From a checkpoint of a small transformer trained on Wikipedia.
Training: a variant of SOAP for these matrices, 238M tokens, 3629 steps.
Each number is 200 + 40 x the weight over the matrix's rms, rounded and kept within 0 to 999. Layers, rows and columns count from 0.

# layer 12 MLP down, 96x768, rms 0.35, rows 40-95, columns 416-447
229,141,176,183,90,279,250,213,230,174,208,226,255,187,209,224,264,162,243,154,252,151,248,170,249,205,220,281,179,184,210,115
174,180,248,109,255,140,212,245,198,200,157,173,230,153,211,274,143,281,238,233,176,270,182,194,205,203,185,172,158,119,169,192
184,220,179,220,195,193,258,180,126,156,189,209,215,199,217,215,248,241,240,274,243,194,211,216,212,191,166,213,250,156,212,203
195,169,152,207,222,157,191,195,200,222,228,157,155,157,218,235,202,127,141,144,290,204,205,211,135,169,248,184,238,180,255,220
122,172,294,65,187,159,199,208,207,225,200,259,212,166,178,208,131,232,151,299,161,184,176,272,198,249,166,204,244,218,219,208
228,232,219,229,135,165,186,174,236,202,175,169,175,182,252,209,228,177,175,197,271,253,250,183,220,178,233,172,181,227,235,228
177,242,234,200,258,207,206,135,227,208,236,199,218,196,221,240,180,166,241,185,186,221,154,216,236,154,207,272,192,234,241,176
255,188,215,220,171,204,229,172,184,153,216,245,236,272,241,141,160,270,189,175,177,264,133,243,167,204,224,170,185,174,188,215
239,188,164,235,230,167,187,249,172,257,210,164,138,183,129,202,143,155,216,171,142,226,224,171,273,214,236,248,180,173,178,230
191,231,204,147,206,156,173,161,209,183,201,180,274,186,202,173,154,247,241,183,201,256,143,197,194,160,228,200,252,200,242,123
224,216,144,172,200,234,225,180,165,223,160,192,227,283,163,198,186,112,222,211,145,163,225,238,183,175,221,151,259,257,185,257
136,198,230,159,181,165,158,153,211,133,152,121,183,196,182,150,201,220,237,193,217,122,146,203,228,194,155,208,226,199,173,201
168,159,201,205,220,146,235,170,182,216,140,191,219,242,200,240,162,265,175,244,181,262,249,195,147,178,188,160,224,130,222,204
235,232,144,219,273,224,172,288,112,225,181,197,277,170,228,208,199,210,194,143,147,140,269,196,149,203,177,117,184,217,275,233
222,214,146,167,208,199,186,200,174,169,211,127,229,183,213,233,235,179,240,167,187,223,212,210,76,187,121,184,248,262,179,102
267,126,246,202,297,184,167,178,198,261,224,167,236,153,246,167,256,211,221,184,221,138,171,279,198,201,196,345,261,166,211,229
249,163,210,86,185,200,265,181,215,187,227,190,267,184,212,215,227,231,181,202,167,126,258,224,199,150,209,224,225,167,175,130
203,164,201,141,272,268,252,243,163,184,103,241,198,244,165,203,250,193,188,105,168,195,240,310,289,239,195,160,213,221,222,37
127,255,126,240,188,129,208,189,208,227,171,208,164,242,321,172,175,246,187,81,247,172,246,214,222,176,179,208,204,184,203,257
179,240,139,166,204,139,194,219,113,181,184,141,312,209,155,133,264,267,115,220,170,195,242,199,168,186,243,174,165,175,258,203
154,194,201,142,211,194,192,221,285,193,173,198,238,198,233,254,234,246,226,196,214,217,260,181,240,243,207,251,208,99,202,232
160,215,236,225,155,273,241,186,203,246,171,211,209,252,219,252,169,230,115,188,184,243,177,210,213,184,239,206,244,197,142,236
253,181,183,236,232,176,259,271,257,295,235,147,191,177,243,158,251,151,248,176,207,285,201,188,240,107,168,138,191,207,226,154
199,243,221,228,76,183,166,196,116,146,195,210,193,242,229,195,235,248,220,123,192,143,210,171,198,235,196,135,251,145,239,208
199,159,165,206,213,166,165,215,178,184,173,178,259,186,188,201,133,205,226,165,284,227,219,213,197,185,247,175,119,207,186,210
155,140,222,147,282,206,173,264,213,237,191,196,173,284,225,160,206,175,141,216,170,228,278,277,183,199,133,207,246,199,106,234
188,202,198,264,247,188,153,242,147,222,267,166,239,282,231,156,178,154,159,184,192,223,231,141,214,188,195,246,218,285,239,218
169,159,209,174,209,164,210,273,212,216,176,249,117,157,218,204,165,210,181,210,163,134,169,248,177,165,171,172,199,214,171,128
139,173,151,122,223,230,195,210,235,243,191,210,164,164,186,174,208,266,185,222,124,157,206,174,251,179,223,178,193,181,167,211
196,243,173,297,151,219,239,138,237,192,208,286,166,214,222,225,200,128,214,130,180,215,133,220,182,215,141,215,203,179,240,233
205,154,150,224,188,206,189,225,265,202,240,247,176,196,189,198,244,168,257,219,252,266,182,200,305,169,246,235,164,182,238,241
200,109,212,117,179,239,246,159,187,205,220,181,165,109,168,204,229,160,201,215,123,156,210,222,196,219,282,140,199,318,158,226
217,137,232,157,179,178,215,225,277,222,149,234,106,257,133,140,97,265,184,225,199,279,186,187,220,197,200,157,184,209,171,152
229,167,188,253,150,300,187,257,187,218,233,260,159,253,208,204,216,270,206,220,264,184,211,163,168,202,244,136,148,122,162,203
232,169,192,178,102,122,202,185,279,151,220,272,181,156,201,166,236,156,199,236,197,257,234,175,255,183,142,219,188,142,217,137
244,228,179,256,269,168,226,185,168,183,216,227,156,237,137,125,198,238,130,186,231,120,254,207,182,226,177,178,191,299,187,244
243,225,209,139,219,289,278,154,143,220,236,172,193,212,206,189,177,139,154,241,210,184,142,228,229,174,153,204,181,188,247,156
210,169,197,243,254,196,234,193,226,171,182,215,172,219,196,161,240,90,206,241,252,217,226,221,261,246,196,226,153,161,168,205
179,146,195,253,205,193,201,164,182,163,259,221,114,223,225,220,151,187,198,232,211,226,205,240,216,219,228,236,221,184,192,194
172,167,234,254,182,334,219,208,216,187,232,163,152,159,235,188,212,198,280,201,233,213,202,184,163,224,196,178,188,143,267,133
255,239,196,252,165,241,149,265,220,256,195,172,155,223,180,202,245,221,217,176,154,140,205,258,229,199,276,126,149,193,238,244
175,207,190,242,193,138,176,209,203,176,267,212,162,162,218,240,279,225,200,262,183,181,160,163,185,166,233,182,163,243,250,192
173,247,172,266,152,88,250,133,185,144,204,222,228,161,179,186,138,164,184,150,275,166,178,192,232,199,210,240,189,109,212,154
202,262,249,171,179,190,208,238,177,208,170,230,158,196,173,190,252,224,216,195,220,255,221,208,211,248,177,198,211,188,246,236
223,243,216,155,212,187,273,200,195,206,175,187,279,255,218,213,163,205,207,184,200,186,151,175,231,185,234,264,202,193,232,173
209,183,171,131,150,104,231,159,243,177,132,194,204,159,211,175,143,143,227,244,245,220,211,176,188,100,215,214,160,193,195,239
184,210,203,198,172,245,230,186,132,166,227,203,206,159,236,208,187,220,183,213,145,184,229,204,214,187,206,264,266,197,146,249
137,205,239,289,193,207,192,182,250,187,208,200,183,251,137,210,211,162,198,155,297,198,218,228,210,221,267,213,199,161,166,236
166,195,213,177,148,150,191,257,196,274,226,203,239,171,223,196,176,214,205,183,223,251,221,179,209,227,251,235,235,197,84,220
226,245,242,85,186,154,234,135,234,153,112,214,222,152,170,153,166,195,162,279,220,251,189,250,237,206,169,143,216,224,165,184
238,149,201,122,169,236,169,240,219,287,202,276,206,176,167,223,245,266,184,174,172,215,183,201,156,200,177,157,161,267,256,189
156,202,268,194,162,184,204,196,186,197,234,201,188,236,267,110,156,185,250,185,215,197,172,240,217,146,187,204,145,212,185,216
204,252,136,137,214,268,176,183,212,184,216,240,149,188,200,177,221,183,223,139,237,200,190,188,204,226,149,234,159,270,183,210
194,171,190,143,126,240,189,223,179,196,228,256,186,217,161,132,226,225,165,219,214,223,179,149,195,210,253,188,164,147,194,169
193,236,223,198,209,157,219,135,224,182,197,184,196,273,113,236,234,225,238,105,193,234,155,248,229,224,171,222,201,195,197,263
246,225,213,231,193,142,175,217,257,131,169,170,201,208,169,230,210,177,277,174,262,201,222,190,220,183,238,133,189,265,175,245